Each number is 128 + 24 x the weight over its row's rms, rounded and kept within 0 to 255. Layers, rows and columns count from 0. Numbers have three digits each. The size before them is the row's rms in percent of the matrix's.

# layer 3 MLP up, 256x64, rms 0.139, rows 177-255, columns 0-63
114:133107104081134106134120116095143155094093183126145134080128130119100131151098126132105149100154146105091206135143109146097124121109107107131128130127138153143106147114101123159165149156136128
116:127117127150137145148188092163125110068110149166129131102166156167159144151093111146089100137136140111152152120112120128135125137145137105141107141101107129144116126119078088136143127164088118
114:097138126133101137186123121131120137096110142144077113124164148148153127114109130139126092137140143145121161120133126110123157084085125135095128107182169174093112123156085112118151159131125158
111:137126117131091152122098128115107156090127117122104136130092168136117149154118104147140126120143107084138135162110119129144117103118138095122127095077135102168138098103114116098143191135135058
115:109159106122133153161107125118109149073123130116093123133186099185148135118142155141138128158106175126113170171131103105100158113134128109134107112145094100129108117139104132103120126100106165
109:117135076128134192093135135137130132138141118103138103120128110158157118107143110122129136141096144106136171108107104125120090120106143102116111112139119113155147176162131105073143192123109163
081:126072126129123109133137122140115124162146171187123090118115169127110117126081108155148116106113126112130118097111099126136117112144123155116099152090101110154121123066141136178102161127121147
105:134112173094145142136119178126114130170118121168150144097142152132140123140131140131128109138062134145113145145149135162124157151122087136180090157128134128078106140151137105177145125139147109
103:128111105150119127075129104121077100119110089087090089111147135163132113152149105158143148166144140100131103141122101130131138095110100131085147141085148138121146131146117090102097149104104135
114:089141097144105088140103105115110150103124128106132106126151127162169135148157126177090126136115112087144121092142101124126165126127161105087149094109169094113125132119139104102128116155084152
111:092140146116150116114115126160138153110080094124088093107153120191101123115124101152135131108129169115143148163120104144096176126119155098131120081121144145128150168149156122140107138096118139
111:102197129125164140120076085120096138155113125142114144137145083147119119135132128116157120145078160157150135120099097088084148127161145124154146137126124104125137142175151147142119135120099130
091:140113108101166129110138155150144095137098160127121122105174112124134067112124139139126096149110156139127190122140153132147099112111104145082129177172100126136138130139124119140121131138188136
086:117105106085184113130104117118161121105069091145135117097160150138112129143117112158123110133109131147086138139085140128120162148128107141114145116121126114138117134171090092158132092101090159
095:167107139127113125106128148152132129163145132073097135147101154108134150134103128173123131140149119154101187177106144164129120074101114100114123122142166132111113134140101078137147127130151149
093:109136156137112146138109113165163117090140131103157145121140155162157154141133135141133142119115168145181157152094135132119132157173138166135146139103085139133100139092153133120092135143128194
095:121151140146093152141114118125140108130105157099142112129166148160128174178132169158134106123138121146137101109048121150121125126106127192122122148142131150140101169121113130099162144120130119
139:135136126115162106106109131118141155154126182116154141064122134091100067156125166151129125145128129118121126080114086118112129105155133109129102126125157170143148138097088142157131113102116115
096:094133104079136115099103115100121149108120134097178152107171153163128172145154093122090113171113146136118162189147113131155132104097132142123141092112125117134124109137137137112142161122146130
101:105146131134138158156106126105140157155074133141161156112116128109083137139193132159125127144139153088106115099130177116130112162115115131135109117104111159110140118094168139143161154102101154
104:137115085118142130130107130100122116175098124086137127115122153093101099144143178138111158160108167106094111152142117177137155113123138136129114096112143134140143177175125144090172129120117117
100:139167143126133141125114133141146146151104137110081096146087153101146136124128159173137124097128168163154150122115141111110140073095121133171149130129173150138156153113109085121108113082142128
099:083123118141107126129128114123100116115121156112171116123149120105154130123101107170133128144115144131084144086115129105126126147102184104102091084152126164159094143088108099153101157102101127
090:133109124110174116131117139120122138130128138101136127116098158156164113157123126163135130144123104131127153144125151166153112084129135175067074105134155139139156152159145106187136115098151098
087:122113131145130140121131159103120150148077137107145162099109115136157155074164157124120098156163128142129167113153135168118126092164139062131127106090115101106137149131144104102149107124115135
115:124137133077127097115142077146124168094107165126152152117171124149138178121146141139125113115145148125119173088128157170089118173123143134097130125118110114099158134096095120098140122119143138
090:094109065108154073141138131122140121106140159098112117083175169126131138132154162134094135140148135160112187117160131124154134111137106139148104110130136138094113138138117137139145105168129105
109:108134099109126092167104136130122124129120076161098088121124150164151122134164155140114132153074149150108146169126116100116168140140130139176105119125163100142128135176147105126148154111108105
124:129111110122111150123124088132104153103102147128119098101131151201167124093118101176149119140145136103155145099125134152115136138119149139166147137136117175113068113090132104131133125146104161
106:141129142086132157110113104148139115137084158100107143084141130104105153113109156128172116116144093094128151138149161129148093186108102099158116132141095120157127127125096122135145120155153079
086:106134115150115146108132129075117108096129089096097123144140097125159132151138110119158112126126093131117157085124116090126140092123112098089172105109133175075110115105114141175148125133107118
127:122094131111120163093101084119098108122128123157124147133155164133173126102113124162125120165148112154153132078083115168137080133137116105151091137140108121152130095114160098128121116163152143
104:120150141132107143118105124109099125140131106096147121081111154125099098134090145128117098132113196191146140125083102143134132128163149125152086120118139123113145156124123126146077163127087116
089:129093173189116138100124112152146152125141143127118139077136108153132132173096123147161114105157088159134102132106132167166097145136136112103142131164119148118114112089088123103124113132124095
108:127161144114141139169109152104132124155130111135122130132101087070150104152116139112099175149142120151160097104121086113149124114099153119115102127148109119172104117138098121137145184136180123
085:111119133093123152126099157132140112143161112119146114096085104123147097147096097152157141140109070091167123151114113157136082136180149139117115163130090133163112097095126142134138125152124111
103:127151090075118131126130131094125165126127148134098139115126164082126116133114161145148118155142185151152133090115088165128110138126113134124102124096131134085123133173077136107125145092127096
084:132135113087088094146133114139138083160076163136084110101187097156133142112118151138129107092099122115078127105145155142138151158131140150121107138131099104135128163143129134125142134131084119
100:131143085132130128098131160154123117149132184096132137115137140119106140109163169192097148166127142134092139123138081163122109121132143087115140127118123135163129124137113104065146142162111132
083:114111150134103108147148072111119089131147150130137128108147125154179102114110129099178130139091134105122139163131133134135142096111087151107136111161143150090132154109169131162124170093144160
095:113087129070134142127110142131131129166140137163107141114123138124134159146158135076130172129104138127138088085149098138167155116136132133136088114104178117098160113169086131106152138126131119
107:084108130086169152145098117128137134135130175152098134094139145172121164088103129148107129142141167146155185116152140140127123135113127108090065160131125131138116138132097117132126156136130158
100:118136108094168114094125137111116111142136149147145092097141133146087092145143133106126074144105169151132109122100115167128105115143084151113144174137122144153118117125130146177145137184118159
087:110111152107125127105163137138132155106110128141113171155099162104136142130139090085104148104109132124132163112112163149133116105185151146135108154115075051119127129113109099121147141114126137
107:112106126125131100121126149138114157109093160137105111122147138146129153115099135172108118144132161137154127153149098147127087100144160097139086119132171157113077155103142074111092133137161163
122:088094171125135131147117121120098163097157202147137132117112140129166099152099147130116112146121146120147160117171111146114091117127150091114132111132125178118108132123084077125130109126124129
102:127174112081122153138137121114114131137123114104065100118098117183127100108101165116159142098128170182125156113126132140132140083119096138154136170140138111108147124158132118125130153121132098
065:118104160088136140125120095100115117137119116127138113098132145114124115104183131147108129080139112114091113120116108115106060102119157094095121131131145087101078129130100159133079129148121108
097:116169133097124153160115151126116169132094161165106138045106137153071112139086159118113145138113143143166150147115123138134114129113143113104144128121147141131132131165074125133125144145141123
076:125131138128145083096214130144127120126139136168102145081151163158082118155134149153123134116135157132125121159122145155166162139147121143152163132109116153138138136157103126124151158129108160
107:119103121109123128137105118114087166110118124078095106122162120160119142103158110086122140136149146126137156122150128154104144177116149056121096108118130118109153095086149160103121131136093132
101:131118087130159102119143125078123125165091167113115149120151114123114139130155147100119096131161189148113112124173121148124138128116104120161130057136118145092115153100111125121134153159111108
108:138086113133099115104113085133117172124145121168100121127119135152143118165133166088124116117152148104179168083132122146164103106102106129152144112140146160139101156128091146138124102145140087
118:116126126129140124115131113131101103145126149106167125129152122171118116152068128147151117133152109154115150083110149141135079123167129105114084147171135101097147114066129157166105122106147119
110:117103088154141140137125094088122114092122129115149119118127149140158068122100150117144097154099147139177130151099092151149123142114140100112142095125149132101146117129138147111130190110087090
085:090120121112163155149087142137139113120101152128129160134113099137116119124105119153117165111133135158143136102156104101123111146125119174071138106197145107116158163148083155123128140135150163
084:106142134136158134129119117150114103111132097148140099082148130174137154143082116209129143108135108141126115157134111162177132125165118165174138133122150128153104110147118108131130154148112095
104:139143164126133154179114110128109167153139115186141147143132083119122145126115124157136089110108102122155154110126139138108099164083125133083113168165137129127158128110128119091106164110129163
095:121089131115127097104152164118139104155109122160109106139136146122132135138135131098105174168117169105140124126128093116153140101157116154160181126159148084101100147092120081156123139114099114
116:132133152085122100100126122127088112119112102138111110161084170125121114173137110146123174175067118095123098126119122169097150143137159143139125131088153147121135108107137139119114160128100106
096:101119114126073113135091142086129147116107084118120122097150122120144134109159152137121121177088114100145130118132137116116125115135163131211157112150125146149117108175157164121141152129124140
088:137083124097154106111148131173159134119125165106137105154132137151116184138132113090100176084101112135111174132135108165115160088110145141110144150117116114112159114131101100112122144136153152
081:127165119083126147115125148105121143146091136137114126142129135143132172154075142124101119109110183094077109132138126123116126120129134096107135068129152100149103085147103080145114150123097124
116:108156139105128175122140134128130152125135118165077119102124121168145111137163173132172128134130154157140168089078146089141127155104105147106091151129107120161132151106109134113125112110169118
127:112133171136153123124120116162075140111140124101147113141106138148139113139076151111131146115119111169169121093120110152094112101148154118112101157122128131132116131099137115168073122119199116
104:115161087132153215121157146112103108136105136165129121120138115153134140147151128166121121106119140093160135125088137115156126137126127148149130146128114129166156097154153108144143111105095072
104:093147109107121145114115134189062122149145096107157106090113148109098115145156150098113134107130173123163132133152114111120117132117159138149154121131152128137121168140122084148145148083159139
116:105138139155081124106096120141146120093169137139140143106131138117135160176132143155091120132149134105126157115108102125134099137127125133090113110126149082141158089196133149085117175124108115
111:119127121097174121203142117107116130114135095150122140155119100117146141182156128124146117100126124090159147102158118123102150179113122150085088142131138132129098110080134137094130132118142122
061:132110182129131120100125200114110141149095127152101125093153120172138122119169154124103119098132101110097149080125109136090125110125125133117078160159127133121160127122161124140166143129143127
095:126095150144132090122126160157153144141118148145157118055099137083142142099144149085147119180112136136127108122121120148130096105133114099148107092136107107134085130097083100149119135122116141
116:113143104103099091154136103155108110134079130159145086135143148122174118162144110161140124108141108122162108122078171130130139128101116130171142116129125143141148094088114118182124118105158148
098:133108129170174096160127156059130112142134129112127130149168121135134113157092170095127117125142118148134133124157133114133149123138131128079108107126105153129106136163068144125121155183147122
121:122135086107146134153112152125118118169123185159135101126138138156151125142133126142111118189133154136113151108141111169121104091133115120115058127153169158097115089133109110167133120139137125
099:128158131152119144139091130125134129118131123115083101131099162159159109135092144203140132093183149163102160131176110137140130096166111127139152106144132141152103137098130115124109120135100145
075:122132151151091156119155122148115062110063094102140117137148121150144130133137142137154086129087121141124118130101162122129116112095140157139117185126136146128152074111130091140109148150141130
095:128180127124124146153144109138126158199082130121108119164120119157125119147106116116122175146074144151093164168128114111114125133103136126131146111133106129100170150158128112113148138112139082
100:102090155118059103108160119143087125119139149176135144101147121158135131117146129106106113132109117126114162113113106132138105161103114128108071168165125110187110110123110115138118139144142148
100:139131159115106107126120115143113098127141155131105111084137130180143103138120127101161111127128090111098166120125141176151148042096107127111131106125109098156152120142135147138158126161155134
# layer 3 MLP down (transposed), 256x64, rms 0.127, rows 177-255, columns 0-63
097:102130099147109092144145199141127106153094081139125139167123113138108123120189141125127117099128100152151139125112140143184116110144165107147144122108101113124129112148132086113086108108124119
093:161146146152154156125136125141162138146148157102130092116151112117123163106122116107136139147109091137137133142143131108136176187168133182151143153132141135133130132157126180086103184139140138
102:140132114111152127153073131096137153168125098110149162106101105106104101155126140140125134111119158142126118090129113131135094108136149100125147107097089041137134101124148123131097141172126127
107:129126168138152126125111126114120122178079092154105136119119108148191100150086101098140144138101145161129102159149108117134173083116094133112106141154124140132112127137122150170101137116148151
122:119117170115182090136085116125119110109131104140169098111130150092122133136142132143128089161120142131176112102098139137141145149093122157154137116150163128127169197133126157137161131122136113
100:133097149134149111136114083133107138067118152169072117131185138154116123080108148109144138185136134114102113127165124105126119159127093124121132150135107106101140149108119135108137157158127140
080:154162099155136167131113116143130150148145127102110123134175119146061139113106126134112092100142105084117108139150162110101164140107117118147146093124161112170139116110121166126152107112083128
100:136151096183134172116126121091127132083129116086110152166119139146146103098114105089126110100128100125114116092145126130103097139119139080116177112108117158150150134133140132085130143113083128
110:190147136116145167166124132162166194170133142113123110138140104134164119142118135104087141141123106116109129115123116131141174145134133110134115096134119099139113155124099130160163168171117140
120:123109139126122131094161121101139129164134140158140146129131095125132148125090074102100099103141202137125085163156117138123134156116152120149084144166151114164122124100138142138162112157118106
105:101169118079125082092100113119161134130160146136117112105163140136099149143126107125106120130125105086172109135107136134105139124146077114166135128118118111168142114151108179136085123145126090
126:127138115085118119129115131134105148124075095155129109160119116095114095127140135134117113110129151114116118153160114174141145133110133127093181182166151118142179154105089156114168121106147115
087:148102141145112107083130183140179093142109145109139120097103096104130119141123076074110123151110113116122109160128132141142157158140150111131116108083099102124104162138150131078119142140128125
084:191122126130083128134139128108132120118144160085147140146113105122198113112133125087144098098130079109116135117133156155146085155132091118127095138119130123158138101087125152131095105143133121
102:122138097156129135127112106110113132109138075121107143110123102120136082100131110111144087117126132100150093140129131096087144164068077133146118127135099089106084125094135118120140094112090114
092:145134094122148131097148176121149132149127103122133145138129108119145143147100152136116122154121154138100143131158166129091093077138062133157129148133073136171139173174138150136142131147125115
094:160107132124137151158115137125134173122142100133145133117108101134154117101098159083088150147130123080094102174132140128156141099108083114108086114139109100109151117149169132148174123154139122
142:115130208164117109152081113132145125131185142091166099127139145124138120155136142144124123122124156133116181111128099161112166158128128154109126104103144116131090115102098119107126108123103126
094:153176167141152139140160173112137150137152111151088135105090136086129100148112135121138139105136122132113119115131153073109180137129131175141126139174144126134103152130146137158149114096125087
104:087114111097149127094118133114111151133118090150131101155159106147160088107121121126123116098110100137144091098156098151181163144114127129146103116146166131095106080105083119115122130120154101
093:133134176142131139166142129139124147105143104156100094076144118166158190150137120132140112138159126104150131110153165132110113159123123101139079143147126128111122123098180144138104144109123176
099:162105151178120078164164109160099133117136126168124146178172113173103179117133135127119114109148092133122114139119113140149141134123129131140153121093093083170131121159137125131138136142122118
092:155108137137138160129123128122168119136203154089102097127065144135153148115145096133106105115105119139135146160150175125116129131132117142159144130140135154178163121139095099120125130146127092
094:102157147103130151107098139099161133123133163132129121098135088080098121135127136102156094107137170132112110161128128093123132220112124131130174132095127154133108118128118152151115110135111132
080:118181126094135108141155140137106100122124103199120117127146170093153153123111131138165141122130131105165103131121143127154179159115154140144114186105115137095122129152166146145137106147125122
097:160126115123130101136108152094100151171164139117121118141102111153159088122102175165118109155123099122103103158112143126098123102098082124066116130142124155127119117142114121119095119161166149
085:168138145145125132128100121142109117163126105150139118151096115138129129124133088126150118137103158095140124155071117136105149141112189142174178125125154107177139129107123148112141157068141137
099:122101139139123175089116135121146141094122143124156130063138137093094134105124113171186135119158131109138144105116157119133114108150139123131152165097084176109122131082118119100111119112146144
110:121138135133109123099128091119147120144124182101136136115129122172178149158124094117136123135126135133145096180143161155139106125125110184128142087095151129163154139074142127110127148108086104
093:109130141172164128127120149126118154111151116136116111180110130120181134139152111096136133165075139150150093157139076145125154100116157126117099098131168119118122107126163153140102124137125178
085:146140082141106112144115130152134076138104103128094121130063108153080156090098093107116136132116132166116058160110107111138140131130137089110102128130122111131103145139132114141131130099110132
135:131123111110139148125101158143115101161177136107179095141124128099108118160126137132139163079127098124137144116110104114171129116131118108142092125126091086094106110092098164152120111106105169
110:153155136118124097163113107123121167124177124147139135162103173122142123141200117104125151139166085133094119109144168156158127147144118124074125138102138118120114125142144118106109088098137133
094:089129115110117120168126142152100166112138083078114128089123114153104145166175142103095128132129127096105140129132120078112150139084092130125136098118120123107088149128118135075149113126127102
092:117136173126137123180144083133114108135137121141118139112098115148170142122085096135121146136080138152142116144109165101095131080116121169132106139144090133185108108114125103157112137150094129
085:101159109101128123078145119165098126158129141121120151191137120154140129142159148096068119105174157162140143134140109123121137094123081125114111093136139105152118125119121173142132136112096127
114:158105136127100112112117122159100126144152135113177132168118156068161137125129115090138138141133102143104105136154104121143123061138161113131069140142128130139104134144146145150150079110156130
071:149129112104135177129114119149137129109168142131160148178104113119114157128090144094114115096099124144151107123143092152133112150166137146095120116137168147120104113110112121125085155175189113
097:134149110104151100085151189088100117142124153155092115141138157100136102110106159151139162117084099129146106131110144123111147133151125165098184164134124134109140160111120160133129094131129120
077:146142086150149154109095163084171141117135091147139137145111137116137137137162167159096126119111139151126122142158128156112098118169173130112126148152124124121126115100181108103139092123096175
095:123163142143094111128143114149138113105160110086127111101105132143158144104127111117135156122135126132191102120118178096131108066147129092094169137131173162140155145105129124088113123113124119
115:124118129151102156110129120102070132111120132131158125132141144135163137136125093130122130071141094186145107147104114162147125100097168155126164102124175103151161103155135085118124127102132133
101:117138128168124160167154155151134121144095164119110183116136127120120136140104167153117137110118127146124149144129127137126164141134176128096185064118137124126132138136097114096121126091091084
086:178161165157113137149131137142118154154148133137119093128129164144138105130089136104138136150148117210099127141158132111102173154124165149127098131105137113119135128134141177139121106171118129
114:126115127135144130152109139132122130080141103132111151132208139117101152142141099162125163105132126098194119112150121107126138133113154142157177158133105099123144127123093112085157160142141135
142:107114145139130131160152130089126094119134173155090146142120127173163115147116165098110125101133127097119166108122131101132109100120102056126109104115122162145094093138096095139116146109117148
100:120156085127119103127098086134113136128130138139156108119152106081126088112155109131071148142138140091175094093111091134093090135147128131169143099119162120135137148131155122122143146084119128
164:174139113144096130131144134144138129129125143147152108158122103121089120166108126114174143151086123131181139139148171124118168132136096148126132092123095149160156113141167108123192143101139111
115:158097115152155159127160120116118125158121064151139116175145121132136156158153122131114153091119150113112128118152104144124133102154150137174090099141133135126110159086135087170156095107125117
071:154164135190128124145119172118121149126083156109157140155141122110126197134121153141090127126120078121100127093149146144140126161117121083110108145114150135142114135101147127093138127168130148
094:113126142150106158103135160146149078125147135113141092127079135137141126127104103124132073154099074138115103158102114138115121092115109115177100123118142143164123100121120133077143130160096145
087:120116148109102125117158175169126114125125109161130119125138129179125144139092087137111118089128078148152116099127104118111115147135146086126139139078133098162158123122178158095108128111161118
109:142147102120127159149157108130113103086140107100108114139154108103197144103121111125138134117148095102103135128132149158130128116146091133154122121167110087110123131100149119163142191088128091
120:109153122144133171124117149089124135144114090155130134118166126106123133131166155170147105104119150176153128133114122161117102101159142141144121153115108162116151069142148098095084150090144130
128:142186132120126178131129132131121125124119144183086120116137171130126119132142078118145150146114119129130164127097085100089162149146150201115152145109145144134099143138138094137121131133149122
094:154132146087151138105176146142141107127149123131116115113131126159136093150092138130164151127105149132154103159136134100124119117153117129165120172084150141121156127154115079117057134101139091
090:113152098155075092141148116099146152156107141101102138161101128105165114101141140117152124158117108097136158143092097153109126143127160111109164096126139111058126141109158161140132141136126115
094:166111126148129122121103121138129156109095122101133181136081125132127144140124126144101121128119154109107158144142131118104109098158113120076157081115103119176136122153145136172105147158149066
082:116153109132115150133140142134134161150152139133150114146142118116125126139116162129158111142133092141111136121182147101108076167087149109120075187095172128170134123109135163129112157155151122
107:141110103155086134155135130094152123110105127156161162110143108144105148162104075139118097094161162107119156135140140159113159119110108131111141136144119144124140150156126086148123133176182100
095:120134171175135120122158117140154128117136135125110149121155122118125130135098100148171118112116143148099127134113174116179141141114125118138137134115129145051101107112092056157132094114138115
081:134109138133148137121091152146151143123109171114113143108106105085116083088165142122162152128175132145161106088112137096101150162068125120136133113169158105125137099120115135136118115157154125
081:127116149165115114124159119167122157104171129118094154170163142144124135116142117077136149149146065173143136157130122125127128165135120119134116126122171119097100126131128160114173079149140122
103:123099159152127143122127134136077095111100141161125101079145173145141150123096060096128138140146143126102108139134122104100124107149123123144110115131165121097186131105093126107155099112126137
123:109123164117167119119165161150132168117137107145067149118169130144137128119181166142130166082125129165147171116125106141136122106132106110117179121149099149121121099115130123153104113123140150
105:139088108136117096140087129108149179092159151116077139156155101131127123126154142140142116129139147132143098163156096155139142137128123065155079129141135119127090127101152160097106106134135131
135:142135141150134147127147133119117160122149099109092113139091096100105090106149148062146103098098141163128119094152103141096139129157095132098151150176128126108098130132133130117074153150117131
095:123134103121109132109130113112117151132102121093125120168142144121145101119156155119062082121107139155168119111164162087125117121118095128120110179139141126187152136185134154122112129127110137
106:147162151108140130164118162177127121117127121144151148111122146105109174120115101109117162095128102088133171104131152110115132185149120140192152097105148116138103150163149139110128142146115123
076:142139160144134134127139157104146119126116115115146165159135111110096111151150075072180129106148121125093135148108153146136093086100139116116167151087127142149146129111110167162111109160149117
082:127178095115149122130124119123127139146113076172101124137145138125151150147106087121138093128082089120095121136107163112128137158113132120118125117128136116141145133170125162087191150093095099
106:182105130101130134108161170109142144124136124100119123099122148092142104123104119137144100140156156127178123149110141124143102144158133116130100152083070178154117145142178126145098131150139143
091:106154095108109116097117113193149131100112127132150124106097128128118138083137102146133124113087149148110134136137155125109129125107159114165104132177197138141161140090127165128142099140155132
124:139136199136134168098092114108136119080122142148136163122114107139175116147109134105182137141080140141115122130128135102140100171127109144127102138121108111111135135115120147113129191104152141
096:120180143171148109165133191165081123140142112124156128130095107134114116134153106145096174146115153154137130108112146099143092129118105106097174120159127111109135108098128113128129099150147140
100:117136137110079099152163116163144118142139137150135144069138149104128130082165146130145162080165119119137134101118146109160151162146141116165137106155160125119117169122123159149112156143090131
097:124096131134139077096152106123127134078151145143146182125135145146123150131153160126106096084140118121166082097138140183140140124136134127102086151155156118139097106114134128161129083138133120
090:153126109144146105150113143112162117114113105066117140115137120129066076088101170102166128114128139098116094133135102091123161102147130154125141122088124137143115146162109109102125107133104104
092:111161101135122153121087114122101154082148146173122125165132106116107153146168137138125127132105153138161121132146078128131113134138131133134133159127134186151093159114133129157088159118190135